Weights of a small GPT-style language model, trained from scratch on English Wikipedia.
Size: 12 layers, MLP 1344 SwiGLU.
Each number is 200 + 40 x the weight over its row's rms, rounded and kept within 0 to 999. Layers, rows and columns count from 0. The size before them is the row's rms in percent of the matrix's.

# v: layer 5 attention value, 512x512, rms 0.161, rows 360-395, columns 480-511
# o: layer 5 attention output (transposed), 512x512, rms 0.157, rows 360-395, columns 480-511
# q: layer 5 attention query, 512x512, rms 0.169, rows 384-447, columns 480-511
# k: layer 5 attention key, 512x512, rms 0.159, rows 384-447, columns 480-511
v360,090,180,201,258,231,197,238,214,239,252,181,245,164,192,246,193,200,249,262,168,161,196,190,273,211,163,249,162,109,180,201,243,230
o360,099,169,191,190,193,258,141,150,195,170,179,234,168,252,188,212,238,195,75,221,238,206,164,146,233,180,235,210,130,150,216,196,263
v361,097,176,161,197,268,199,140,146,193,177,131,235,143,156,226,162,227,179,265,251,227,108,223,243,125,203,231,165,206,220,123,198,157
o361,100,175,211,152,197,211,200,216,170,219,132,233,169,197,253,253,239,120,188,214,224,221,173,265,205,185,163,173,247,217,140,193,226
v362,099,197,169,149,193,191,257,208,190,204,132,227,217,165,181,186,243,176,197,193,196,173,206,131,161,181,92,271,208,247,235,226,177
o362,095,160,240,171,232,256,170,160,237,193,197,182,191,244,208,190,214,211,140,220,143,212,251,264,185,223,186,238,216,137,118,233,170
v363,092,151,198,217,231,262,216,212,123,277,165,218,227,151,187,222,141,236,164,175,181,169,162,196,76,226,172,187,216,280,168,288,192
o363,091,164,196,255,273,179,148,206,159,225,208,209,206,158,155,170,261,194,269,266,231,226,284,225,176,180,137,189,191,187,219,187,213
v364,096,195,219,142,206,191,174,197,136,147,128,139,216,197,172,189,166,134,204,156,249,244,209,169,182,244,206,212,102,205,238,171,256
o364,087,227,194,185,275,228,202,224,210,188,227,187,191,244,187,224,157,195,206,188,219,195,207,151,228,163,214,230,146,217,159,153,236
v365,095,251,175,195,247,167,210,185,129,191,106,285,197,248,219,151,182,185,227,187,206,141,166,240,229,216,186,172,149,115,210,192,187
o365,099,194,206,193,219,182,273,220,172,190,250,173,141,153,152,201,212,251,112,225,216,184,216,265,167,183,221,186,204,255,158,194,270
v366,093,131,169,121,176,240,206,186,225,202,227,218,279,153,167,188,188,167,188,198,186,168,244,190,127,285,231,207,162,143,210,146,281
o366,095,216,210,227,224,152,281,148,132,199,191,219,187,133,164,249,168,204,225,292,198,137,198,172,189,193,263,196,220,173,262,293,258
v367,104,233,227,232,135,215,248,250,198,185,200,137,180,230,178,190,196,187,195,104,246,245,200,159,149,183,161,191,211,59,259,178,219
o367,088,199,196,204,211,208,239,243,174,103,196,252,209,190,195,208,207,191,240,222,204,228,259,238,169,216,240,191,208,301,168,310,149
v368,095,162,196,161,207,268,244,172,258,192,171,193,168,295,242,248,184,261,185,203,126,178,223,264,200,228,209,251,167,158,173,233,157
o368,090,171,116,135,239,222,200,178,272,153,131,204,252,201,169,235,158,199,223,205,269,201,87,214,171,258,184,216,253,157,156,244,153
v369,100,153,227,162,184,180,103,207,179,205,194,206,239,153,212,267,215,185,181,217,154,262,178,202,201,157,225,122,190,152,130,195,148
o369,095,178,248,209,155,202,162,188,188,205,176,249,210,189,234,146,220,147,239,245,190,127,215,199,189,231,153,139,199,143,246,176,130
v370,096,257,103,280,190,188,161,292,195,181,227,174,174,197,152,165,169,214,174,218,154,178,157,241,275,157,172,144,251,190,259,210,186
o370,097,190,214,181,184,175,197,147,179,167,264,111,187,160,119,254,142,250,169,134,203,199,262,231,207,291,212,207,222,223,184,241,165
v371,096,164,315,240,237,239,147,136,256,205,233,287,203,228,174,152,166,126,226,161,125,190,186,191,169,220,123,203,224,251,211,145,203
o371,092,163,237,148,193,257,190,206,215,214,192,209,234,220,199,195,198,172,167,137,155,190,181,186,198,141,168,218,176,212,151,174,279
v372,097,249,205,207,182,179,261,185,128,179,182,206,234,292,210,221,152,158,212,163,206,173,181,196,222,202,227,252,202,252,147,161,244
o372,091,243,198,165,224,159,220,228,189,245,226,183,237,179,258,169,250,137,243,172,233,163,192,189,129,277,150,210,206,179,194,198,223
v373,094,210,185,203,168,294,238,146,242,221,235,125,200,163,165,181,183,211,189,131,156,191,178,205,157,165,159,159,184,153,194,267,204
o373,092,172,183,224,221,238,150,193,270,201,185,196,230,230,122,173,225,237,185,191,145,173,203,174,184,298,259,203,152,141,191,158,226
v374,099,215,249,208,181,205,209,194,179,160,285,178,173,241,232,153,220,230,184,251,222,224,214,164,206,165,224,262,189,151,161,197,158
o374,091,233,232,157,191,206,227,243,258,255,172,173,123,190,103,214,175,242,156,212,207,201,235,219,270,215,228,163,202,297,275,163,202
v375,100,248,199,237,180,246,219,238,210,211,176,196,229,186,196,231,211,236,149,202,263,229,171,191,234,115,279,132,194,239,211,173,263
o375,092,171,194,220,267,90,197,216,175,204,178,211,184,169,207,197,272,161,155,177,138,207,172,242,215,194,243,170,208,234,293,171,139
v376,095,294,222,239,212,145,301,198,175,221,150,239,181,245,234,288,198,260,102,177,219,225,202,233,181,121,163,189,156,217,221,210,162
o376,090,196,133,161,187,156,219,223,205,117,214,220,192,172,304,146,204,193,138,166,194,199,259,159,236,197,231,228,308,218,252,184,191
v377,098,211,177,209,250,226,202,165,171,126,199,209,213,215,213,169,176,302,239,205,234,165,200,184,215,154,183,265,222,211,199,227,155
o377,096,212,231,247,160,226,262,255,208,235,250,166,192,177,178,269,201,154,147,188,210,195,219,182,136,200,237,184,227,144,202,227,212
v378,105,194,208,214,287,199,217,196,156,190,226,134,212,179,181,179,267,188,223,236,158,160,180,161,192,162,234,165,154,177,182,259,261
o378,094,202,236,238,208,204,201,235,135,140,188,317,203,182,197,163,228,148,174,173,170,139,159,149,136,196,216,205,230,164,194,212,191
v379,095,174,299,164,154,223,146,230,187,197,211,216,108,196,152,227,240,211,232,217,198,225,219,193,216,169,231,157,208,237,248,274,114
o379,087,156,232,163,221,296,202,196,238,221,206,253,182,175,235,242,144,88,254,155,230,238,225,227,204,185,258,159,142,220,196,261,165
v380,101,211,184,225,187,179,128,201,240,152,193,298,107,222,162,128,169,184,157,194,154,156,212,208,185,184,266,173,268,246,211,282,212
o380,088,238,322,246,263,172,222,232,178,224,189,276,174,216,195,138,173,174,212,176,221,183,314,137,182,140,175,237,250,184,226,184,173
v381,098,169,179,179,213,196,189,151,210,218,269,261,239,136,167,211,220,100,186,244,191,96,200,124,200,176,179,235,145,140,210,206,227
o381,092,205,215,163,195,137,204,214,252,276,251,219,186,188,262,288,267,219,198,304,176,258,259,211,170,211,153,186,210,147,185,189,205
v382,096,238,175,223,142,196,270,201,184,219,195,144,220,203,174,245,174,263,234,156,156,156,174,248,192,179,204,195,222,161,123,162,178
o382,096,217,236,226,311,269,189,177,167,193,166,188,167,280,214,171,194,209,137,239,236,162,254,226,217,245,245,89,230,171,128,208,185
v383,098,212,150,215,166,203,144,217,225,162,166,157,207,212,230,246,195,124,157,149,133,128,212,149,189,213,201,252,140,157,215,197,226
o383,097,156,225,135,245,209,156,253,181,265,209,135,165,243,183,266,181,166,218,243,223,203,240,134,223,252,132,203,243,184,229,222,166
q384,096,203,170,189,280,175,230,196,210,205,174,190,202,217,188,158,262,166,258,182,205,189,167,186,221,214,110,120,281,185,245,231,186
k384,099,251,179,230,233,174,176,239,244,241,238,212,224,241,265,245,212,248,213,226,213,162,194,210,233,294,206,268,136,166,182,219,283
q385,094,181,283,180,217,228,180,154,175,192,295,191,154,236,164,170,263,217,224,126,227,245,188,284,250,129,225,224,179,224,146,213,199
k385,090,169,213,236,202,188,298,216,231,229,266,202,260,169,256,204,178,192,153,152,225,208,213,197,249,226,164,209,185,195,220,191,184
q386,100,244,214,173,202,175,202,228,181,174,179,159,190,213,315,253,174,123,225,232,206,169,183,241,235,243,193,145,227,233,185,189,217
k386,104,186,195,253,265,244,184,161,187,167,213,158,189,237,192,148,205,180,188,268,253,223,243,202,167,195,182,236,158,242,265,209,243
q387,089,141,132,220,238,219,224,194,203,202,174,240,182,267,205,251,166,263,169,191,107,196,230,208,226,170,189,222,151,193,238,244,193
k387,098,189,249,193,240,124,121,226,239,175,155,204,250,224,191,198,162,245,189,208,215,238,158,236,137,169,211,260,244,235,226,215,221
q388,106,200,174,185,189,159,232,148,221,197,259,264,161,215,190,186,224,235,195,201,232,228,179,205,245,267,142,180,177,212,122,233,124
k388,109,244,210,244,291,185,249,240,148,186,160,215,155,301,193,255,190,197,125,211,133,213,245,239,186,226,189,240,185,189,264,189,185
q389,090,240,252,180,217,200,275,282,208,203,164,180,239,177,110,195,169,199,237,209,248,128,222,138,240,256,220,264,252,211,108,217,236
k389,096,268,178,223,278,188,159,289,173,190,120,183,179,236,224,193,149,226,226,246,202,252,207,220,140,222,268,194,253,190,187,166,244
q390,093,281,135,218,200,207,272,158,145,148,209,177,248,216,174,210,264,263,183,184,145,224,221,230,194,247,226,182,122,301,110,144,161
k390,101,143,229,88,192,153,168,258,272,217,244,177,158,168,229,168,246,197,219,176,260,197,159,137,174,215,197,214,253,156,120,166,275
q391,110,216,254,236,168,206,161,191,258,162,185,194,205,152,240,200,224,166,192,193,186,212,184,252,168,174,234,187,201,201,143,166,170
k391,105,213,174,267,249,233,238,231,201,193,200,130,192,226,188,127,185,227,179,213,150,151,124,176,187,207,217,168,172,250,250,256,219
q392,096,170,168,283,201,137,150,243,216,196,222,226,323,228,200,210,142,196,222,196,228,175,216,171,229,192,166,228,237,215,222,215,222
k392,106,141,149,113,187,202,245,256,167,106,164,278,187,176,176,156,179,228,273,127,211,226,270,166,196,191,304,192,224,228,191,226,227
q393,096,211,215,197,234,220,243,177,149,236,181,154,224,144,211,197,141,220,150,178,186,200,210,222,211,199,213,172,158,202,210,213,162
k393,098,241,144,238,188,203,268,219,254,211,207,226,148,236,195,215,250,168,205,226,183,147,186,196,143,249,149,171,214,258,193,241,198
q394,094,241,122,162,194,233,175,188,136,224,111,183,172,115,209,221,243,224,191,239,165,214,164,194,165,117,259,165,232,190,226,154,324
k394,097,116,211,256,166,183,209,240,143,106,134,204,227,201,224,212,178,144,192,235,288,242,267,234,230,147,219,229,167,190,200,288,195
q395,108,259,189,178,198,293,237,211,186,152,241,236,170,253,209,167,222,172,99,231,167,193,138,272,207,180,235,172,160,266,234,160,171
k395,101,239,247,159,177,233,188,197,186,210,222,212,241,263,178,187,264,124,176,262,240,188,159,223,181,153,257,204,141,350,156,237,217
q396,115,286,203,156,224,200,202,210,193,247,160,201,225,207,147,244,236,247,144,158,261,187,135,293,178,219,273,233,152,127,268,201,186
k396,105,155,212,249,244,199,257,160,221,207,143,159,179,218,368,191,111,194,198,244,216,176,180,202,98,178,231,126,231,203,156,231,185
q397,109,203,181,212,161,190,203,261,225,100,245,276,190,180,193,254,238,167,181,223,120,144,214,93,170,205,232,107,176,200,142,187,169
k397,104,159,184,200,214,193,207,222,266,243,208,180,164,149,242,163,147,195,214,224,187,217,208,270,173,187,214,191,205,187,169,216,190
q398,111,232,250,228,198,257,282,163,125,197,189,160,211,179,149,214,224,189,217,262,150,218,269,158,263,185,262,213,114,252,180,289,245
k398,105,292,94,212,179,167,137,200,197,185,231,186,178,233,200,227,197,161,143,247,240,134,114,190,233,201,186,244,247,216,178,190,123
q399,119,92,105,160,206,239,227,221,190,205,200,229,160,245,113,145,175,242,193,192,262,256,182,216,287,199,230,157,233,223,200,172,234
k399,101,104,214,269,168,165,212,108,249,224,208,174,228,177,118,169,168,141,198,131,184,193,215,248,152,303,188,191,216,230,221,191,166
q400,115,173,206,267,165,183,223,230,224,219,238,257,167,202,137,158,277,180,186,271,249,160,190,195,225,227,229,218,156,198,150,191,160
k400,108,201,191,260,155,228,225,234,195,236,240,283,157,193,142,238,201,149,179,229,129,239,185,238,220,222,178,217,195,129,194,170,261
q401,120,247,228,171,176,218,210,281,217,194,164,235,150,138,243,187,111,172,187,220,178,239,204,232,220,203,248,236,159,187,252,234,232
k401,104,177,227,153,265,167,218,187,185,162,192,120,280,141,206,220,162,156,209,217,209,238,190,237,118,221,244,200,240,183,239,244,237
q402,118,195,163,182,145,243,183,206,177,131,248,234,240,145,230,150,185,228,179,188,251,158,186,163,217,208,212,228,284,202,267,211,200
k402,109,195,194,309,238,224,238,231,238,211,240,157,218,130,156,223,235,166,206,179,173,233,165,223,203,211,174,190,158,202,98,246,168
q403,117,234,271,217,202,175,193,181,219,130,144,203,193,200,166,220,193,208,236,219,164,193,184,236,154,137,221,214,230,211,277,261,184
k403,113,218,210,149,130,265,194,199,145,186,233,195,188,178,229,140,168,222,259,132,221,305,184,254,139,210,193,168,146,138,219,198,254
q404,112,187,192,177,209,148,153,224,134,199,256,134,181,160,249,168,224,175,215,126,226,144,161,232,103,152,184,194,247,221,182,207,140
k404,105,214,201,177,205,205,204,163,212,147,223,240,227,203,240,253,129,209,259,226,305,180,203,195,162,168,192,170,195,240,221,193,262
q405,115,288,169,239,126,203,255,218,263,222,179,159,180,185,228,192,212,132,194,203,138,212,229,226,168,190,197,216,250,105,222,238,205
k405,107,175,275,145,142,261,143,233,194,272,213,185,223,142,294,220,169,171,161,193,216,130,164,150,188,215,237,163,190,216,228,274,215
q406,113,222,175,189,124,172,266,228,247,194,244,204,223,258,212,216,193,243,221,224,233,275,206,175,159,212,226,211,203,188,186,174,211
k406,102,125,211,228,155,251,201,125,138,279,234,257,150,151,168,220,162,151,154,168,175,276,196,229,209,162,226,169,205,189,162,188,173
q407,120,202,206,179,194,274,195,220,174,111,235,230,191,166,186,236,139,199,146,168,145,214,257,126,171,152,255,127,148,201,288,193,199
k407,110,137,201,143,139,220,221,275,245,284,238,168,117,180,216,205,214,199,253,146,195,187,193,233,226,151,171,135,184,236,179,171,118
q408,116,174,148,143,184,224,242,226,183,150,191,216,187,198,245,207,262,227,229,212,240,186,176,295,107,256,231,152,148,179,175,240,177
k408,101,161,257,183,211,162,146,207,214,216,232,91,217,318,208,208,195,175,227,240,186,189,157,229,181,140,160,243,130,132,208,255,176
q409,115,205,243,179,185,223,205,184,190,198,128,233,148,170,224,223,259,140,238,105,276,237,221,198,166,241,237,244,205,179,196,188,196
k409,107,228,229,159,146,245,180,190,180,241,199,225,218,153,186,225,150,143,248,211,263,197,256,197,175,232,235,270,171,221,150,263,253
q410,117,205,124,193,145,213,145,215,141,177,223,188,180,153,153,147,179,138,221,290,199,231,232,101,170,141,145,185,174,145,156,201,174
k410,107,224,183,170,233,189,241,277,240,207,176,160,225,231,228,217,231,180,221,208,213,218,216,240,179,221,244,279,117,298,196,162,248
q411,123,76,165,224,153,234,151,224,201,223,258,139,214,206,221,183,232,148,113,208,218,196,147,231,123,230,230,167,256,316,185,302,212
k411,112,218,189,224,226,212,269,98,223,134,239,156,215,165,146,213,196,228,199,253,215,210,192,196,229,208,227,147,175,222,252,213,185
q412,114,176,186,172,215,148,274,167,210,204,196,194,204,191,170,179,204,228,184,179,237,216,215,194,200,179,200,190,238,134,265,114,231
k412,111,144,171,166,157,202,201,242,232,223,139,229,258,181,186,207,116,253,250,165,217,158,207,150,236,203,247,122,220,188,155,219,198
q413,111,161,212,210,130,206,190,197,188,211,131,203,190,257,185,260,259,176,262,206,232,218,130,215,249,217,197,200,206,284,120,166,209
k413,102,146,208,140,182,218,203,209,194,160,177,189,214,133,192,186,205,223,182,201,196,188,231,73,187,233,141,174,273,251,204,210,227
q414,111,221,221,192,110,180,239,191,144,166,137,162,134,243,207,207,201,192,123,232,149,233,213,190,194,178,192,113,201,272,232,179,295
k414,106,161,199,188,225,196,214,190,138,101,171,263,181,156,240,185,134,241,145,227,241,256,196,195,310,181,192,222,149,256,214,237,231
q415,117,139,180,184,224,175,158,206,188,204,127,214,234,168,153,216,246,207,219,170,155,149,145,169,82,157,240,225,148,236,198,206,112
k415,109,153,201,172,131,236,169,168,212,192,228,238,100,173,180,119,160,263,186,131,221,203,211,143,272,234,165,222,147,123,160,187,120
q416,091,209,179,197,229,220,271,204,238,217,129,247,195,222,176,195,198,163,229,274,181,162,198,219,196,236,253,239,190,241,163,236,238
k416,100,198,185,145,160,139,174,180,296,256,227,241,236,135,175,188,192,266,240,210,169,226,144,252,131,159,196,221,142,237,221,177,261
q417,087,214,255,161,229,233,213,164,219,236,208,170,232,160,236,234,169,196,190,171,234,138,198,201,140,206,190,171,238,233,185,187,247
k417,105,156,172,212,244,162,201,183,251,159,243,273,192,210,274,191,235,198,286,57,247,196,172,224,234,153,141,192,169,173,214,83,119
q418,090,197,207,212,170,129,253,179,196,153,231,113,167,208,222,239,208,183,151,185,127,194,211,218,128,168,217,237,171,189,144,136,218
k418,097,188,138,243,133,176,164,172,152,182,167,231,189,187,179,179,223,136,248,214,183,189,222,208,201,170,195,147,190,205,242,269,195
q419,099,245,133,285,148,131,162,187,162,186,219,252,158,132,206,164,235,181,249,218,229,158,141,169,207,192,219,245,174,173,228,290,198
k419,096,197,169,189,204,172,234,248,225,208,196,193,205,187,219,262,164,196,262,210,178,228,195,169,221,196,144,190,235,208,160,196,181
q420,113,204,201,182,127,196,127,234,223,196,188,254,227,129,234,205,260,163,112,264,195,245,293,250,102,172,190,248,274,190,187,179,208
k420,103,274,184,150,165,140,223,282,187,178,137,172,182,198,218,228,225,220,234,217,196,291,172,223,210,197,212,215,211,171,130,212,231
q421,100,153,198,191,214,216,183,158,229,208,242,260,241,215,183,157,238,213,188,172,183,186,212,193,202,204,175,189,247,189,207,184,204
k421,104,215,215,190,180,163,176,273,272,267,154,233,181,215,265,241,186,198,125,243,208,276,147,266,201,221,164,140,206,229,189,253,178
q422,102,156,168,238,148,188,154,218,198,186,218,195,185,199,212,164,150,224,155,188,174,193,259,192,164,268,209,219,227,187,248,167,122
k422,105,164,204,222,156,220,198,225,226,253,255,288,251,195,174,233,231,208,229,197,277,205,168,235,199,275,228,224,234,175,230,191,175
q423,105,253,102,157,144,181,247,186,199,277,145,186,222,125,140,225,213,193,187,259,208,250,189,194,203,190,173,186,246,149,212,251,259
k423,112,245,287,162,131,157,214,182,276,180,115,186,169,177,184,162,180,174,234,209,175,196,150,201,221,197,209,215,158,232,170,106,220
q424,101,288,165,185,277,259,124,195,195,165,206,208,229,230,223,202,195,253,167,223,167,146,140,241,182,197,206,157,233,167,239,243,167
k424,103,186,262,148,173,260,216,216,225,238,265,255,148,233,163,159,198,244,222,278,293,180,223,92,140,146,188,193,209,165,202,190,169
q425,094,179,177,171,173,175,243,266,174,269,246,121,272,214,200,280,176,216,214,145,175,263,193,182,182,174,163,202,187,181,214,162,260
k425,101,197,208,214,254,250,120,232,186,153,225,233,224,239,136,184,154,239,240,151,176,205,191,208,152,229,219,220,185,202,188,145,198
q426,094,217,189,161,108,175,145,162,166,235,228,220,177,157,241,199,182,170,242,143,187,184,183,182,223,173,195,170,170,235,242,247,169
k426,102,235,183,201,274,248,164,185,132,216,183,203,228,200,205,159,271,194,241,199,254,272,243,255,136,251,241,200,208,116,116,201,217
q427,098,232,235,128,170,206,138,193,186,182,160,214,225,233,202,141,171,133,200,181,215,200,270,159,238,167,184,200,219,195,199,276,267
k427,097,232,202,169,251,110,260,187,153,158,163,197,227,209,191,273,172,245,168,167,228,141,192,221,134,237,226,191,162,246,181,149,204
q428,110,178,212,165,199,259,154,203,203,214,222,181,219,166,209,188,261,141,174,212,194,232,251,238,184,155,214,163,175,244,189,254,243
k428,105,234,258,199,256,166,173,137,201,291,162,166,220,199,199,250,299,152,192,212,187,161,154,181,277,259,186,120,214,156,215,239,149
q429,114,229,178,240,118,272,130,198,216,261,252,104,220,153,226,208,140,189,289,258,199,177,272,219,189,218,188,202,190,237,190,196,224
k429,111,184,215,188,224,197,200,211,153,144,199,174,190,264,130,183,181,179,226,236,173,297,164,246,235,236,210,204,246,128,195,248,236
q430,114,262,207,163,197,142,210,283,196,192,249,287,200,217,190,153,221,216,149,206,244,263,168,176,177,163,230,228,190,174,168,209,180
k430,105,187,177,255,243,250,231,177,164,172,236,202,175,114,268,252,200,216,192,254,157,258,204,181,242,258,160,197,249,189,250,232,259
q431,114,194,214,189,201,190,224,262,134,195,277,236,189,254,238,245,249,220,222,185,222,178,158,203,203,186,183,221,231,167,171,156,206
k431,112,236,192,225,144,209,258,230,189,126,156,147,180,170,170,213,179,169,263,173,148,202,169,160,173,238,162,237,243,180,197,184,156
q432,115,235,187,161,186,259,279,216,230,187,169,166,120,128,192,201,205,230,208,178,126,243,151,243,166,163,190,240,169,214,240,214,204
k432,109,189,227,218,218,168,171,295,160,271,195,234,287,225,224,223,241,126,179,149,112,236,163,252,230,153,228,200,248,256,176,221,238
q433,115,167,177,168,197,246,175,184,177,204,339,119,226,161,240,118,190,219,245,233,235,250,190,221,283,171,199,212,220,251,195,169,235
k433,113,186,268,207,252,194,245,161,176,94,254,175,181,237,205,219,226,214,242,224,154,242,215,216,144,180,189,196,232,207,155,183,193
q434,117,108,239,173,231,206,176,252,254,246,256,164,237,235,204,183,227,149,167,210,255,201,243,168,204,198,175,229,210,217,220,190,163
k434,111,236,232,214,272,198,229,153,208,171,212,202,199,192,246,207,220,211,88,192,176,212,196,140,168,248,312,265,279,234,159,198,157
q435,107,144,173,209,223,119,196,271,266,147,188,178,165,230,204,196,153,174,203,163,137,178,260,211,154,254,165,184,195,234,225,192,198
k435,109,159,190,217,232,186,194,91,161,238,126,125,160,251,229,189,187,195,205,226,154,254,182,195,253,265,158,219,234,210,105,196,225
q436,107,213,160,154,253,236,206,231,208,174,174,207,146,250,156,196,160,161,205,211,214,204,227,226,206,179,299,180,196,191,223,178,204
k436,102,91,182,261,255,194,223,250,162,180,207,175,190,250,127,171,229,228,276,275,198,135,182,263,210,155,251,206,205,191,228,149,211
q437,115,164,237,120,213,245,256,213,244,245,227,215,216,195,181,306,188,186,173,139,121,184,175,201,171,177,207,147,158,270,242,204,250
k437,104,175,192,215,243,215,224,229,151,224,200,176,206,195,133,239,126,257,162,213,255,234,151,200,139,237,162,204,260,114,197,182,263
q438,114,225,204,170,219,286,206,163,227,182,225,218,209,191,199,191,220,241,217,183,139,194,173,211,135,262,220,227,162,172,197,195,260
k438,103,249,230,193,231,271,219,152,199,214,202,182,140,141,209,127,93,131,120,200,166,290,165,223,183,215,209,139,201,187,169,224,243
q439,115,207,242,209,147,289,146,252,169,175,161,240,212,262,248,238,250,251,190,264,129,207,168,186,170,196,211,194,210,281,197,241,225
k439,109,214,154,253,128,225,237,238,161,224,139,203,203,195,235,155,211,162,182,132,224,108,169,180,182,196,244,188,180,240,214,213,199
q440,116,118,202,195,172,208,144,198,195,192,249,245,210,223,240,214,237,203,134,192,246,230,198,241,217,221,243,120,159,233,222,205,182
k440,103,208,209,197,259,293,115,103,240,192,181,196,223,209,167,185,224,157,154,248,151,166,212,265,143,174,199,266,243,171,189,182,223
q441,114,203,210,161,190,267,243,221,241,192,153,250,196,220,231,183,178,244,227,158,192,165,140,149,222,229,94,251,250,166,233,189,235
k441,109,291,203,162,163,212,193,237,161,228,155,203,203,136,220,164,193,202,219,133,191,171,193,214,206,204,196,155,179,226,245,222,204
q442,108,253,142,236,153,180,238,169,159,166,200,136,123,156,127,224,302,168,157,154,258,197,196,133,184,137,207,209,138,188,239,224,169
k442,103,183,136,122,120,200,152,207,228,291,225,179,254,209,231,170,193,196,136,155,234,167,172,232,200,206,171,237,144,207,82,151,169
q443,112,202,229,212,237,207,198,174,163,231,213,193,101,178,165,174,215,208,169,183,214,234,188,219,150,304,153,194,219,274,236,185,200
k443,106,203,158,137,190,203,184,225,247,215,176,226,122,290,170,228,164,243,284,194,156,177,202,133,211,298,245,173,155,182,195,216,167
q444,117,210,151,204,128,184,203,170,258,274,174,233,187,247,195,210,200,152,214,216,145,153,190,189,236,202,152,176,217,279,135,150,139
k444,111,237,263,188,217,181,207,229,153,168,211,165,239,284,193,223,198,180,203,142,191,173,270,181,190,214,219,166,149,211,227,215,177
q445,117,184,224,220,153,204,222,202,257,244,232,191,227,202,198,317,216,215,203,172,232,217,101,224,89,188,141,143,201,235,199,216,164
k445,111,190,196,140,231,273,187,181,230,230,188,193,199,199,206,214,212,210,184,210,237,151,171,196,191,196,235,193,228,214,190,139,190
q446,113,178,305,211,225,205,170,205,207,192,190,172,210,215,186,235,259,157,152,185,213,215,189,219,173,207,161,221,228,177,176,181,126
k446,112,191,248,205,244,208,240,253,227,132,176,185,190,220,181,295,230,237,214,230,168,238,243,172,171,216,164,263,198,234,158,206,234
q447,117,229,200,119,185,203,208,179,192,192,228,163,287,205,207,211,178,205,200,192,274,193,211,202,299,167,259,209,191,214,253,181,218
k447,108,235,130,181,172,217,89,227,146,201,228,178,128,182,228,185,193,99,170,202,193,248,200,210,192,240,232,191,241,236,219,190,171
v384,096,190,181,198,208,257,218,130,231,158,137,235,176,177,220,225,235,199,208,149,192,169,166,156,174,139,127,154,156,193,165,201,229
o384,091,233,198,249,123,184,139,279,194,158,134,318,272,185,186,239,180,212,207,190,216,178,240,331,255,165,230,251,186,174,127,182,208
v385,098,236,221,262,171,232,109,250,185,107,222,212,212,156,280,150,202,269,191,167,200,142,191,174,159,235,178,207,239,192,231,180,112
o385,087,164,164,244,216,216,225,197,191,222,202,133,219,256,187,273,198,172,198,178,195,207,237,188,222,212,281,245,178,196,223,215,226
v386,102,228,165,286,267,150,211,162,118,282,166,147,157,162,226,182,172,204,167,183,159,221,206,246,228,207,147,143,188,232,195,210,258
o386,098,221,229,257,134,208,272,145,194,232,197,270,182,208,224,117,243,128,235,129,216,193,177,269,226,203,147,221,179,189,209,244,205
v387,097,190,192,209,171,207,198,160,168,263,209,203,255,248,236,243,173,229,239,198,227,205,179,209,233,248,207,205,144,219,224,212,206
o387,091,193,170,191,197,148,170,184,220,105,246,198,192,202,188,244,213,187,230,137,157,193,167,233,199,214,224,239,291,120,142,141,254
v388,102,190,188,163,276,149,228,275,237,285,207,270,143,111,227,210,257,215,125,170,230,205,196,211,203,148,152,252,173,263,232,261,233
o388,094,238,142,203,191,127,205,190,230,177,143,164,220,252,234,142,112,250,231,229,228,212,207,243,269,209,209,188,157,124,191,128,268
v389,096,176,248,234,268,185,146,206,212,220,138,224,170,177,172,182,205,155,231,168,139,194,203,128,293,72,255,136,184,195,250,218,175
o389,099,177,203,204,160,253,222,252,152,178,211,113,281,208,227,184,264,207,148,210,266,222,196,197,108,194,244,219,208,211,136,258,195
v390,100,191,227,189,246,238,245,183,174,214,145,224,201,206,211,180,226,220,214,245,173,249,206,160,207,205,163,275,216,249,225,216,190
o390,101,255,223,198,158,202,173,101,241,247,248,138,225,215,271,207,205,169,249,130,212,264,181,185,156,206,175,185,264,185,209,194,270
v391,102,154,210,226,180,205,228,224,228,172,210,215,202,203,140,174,189,198,248,190,158,229,126,236,253,251,192,236,219,176,167,167,214
o391,093,195,147,154,214,210,179,149,175,153,259,125,243,138,210,168,172,252,129,221,219,218,176,232,179,169,235,249,175,282,185,193,127
v392,095,229,292,203,240,244,183,240,116,173,203,207,230,211,286,146,153,241,221,212,194,187,218,188,206,184,212,217,237,283,207,211,120
o392,092,158,131,201,153,203,173,145,167,229,174,158,232,271,237,76,228,169,78,169,194,212,179,282,201,254,195,190,227,210,200,194,207
v393,099,157,176,159,187,187,193,232,250,174,226,168,219,65,211,195,194,210,243,141,203,161,188,223,222,188,268,168,175,266,255,167,157
o393,089,273,153,155,177,249,196,257,176,243,206,179,236,207,195,254,170,177,207,199,162,194,97,233,249,170,200,247,220,284,115,198,212
v394,101,188,184,201,229,279,197,189,220,185,204,245,138,187,226,202,117,152,217,252,243,150,203,214,214,203,144,213,130,244,145,236,228
o394,095,191,167,213,194,123,216,201,239,135,145,291,231,179,133,193,184,227,190,195,244,247,191,175,207,192,142,225,240,207,175,233,176
v395,092,231,194,222,175,274,159,150,131,206,178,214,150,292,210,253,129,239,208,223,139,282,318,209,204,211,241,161,206,169,204,173,217
o395,092,181,286,293,181,188,247,217,214,171,228,135,207,213,208,197,213,243,237,160,145,198,175,242,164,235,226,197,142,179,313,193,230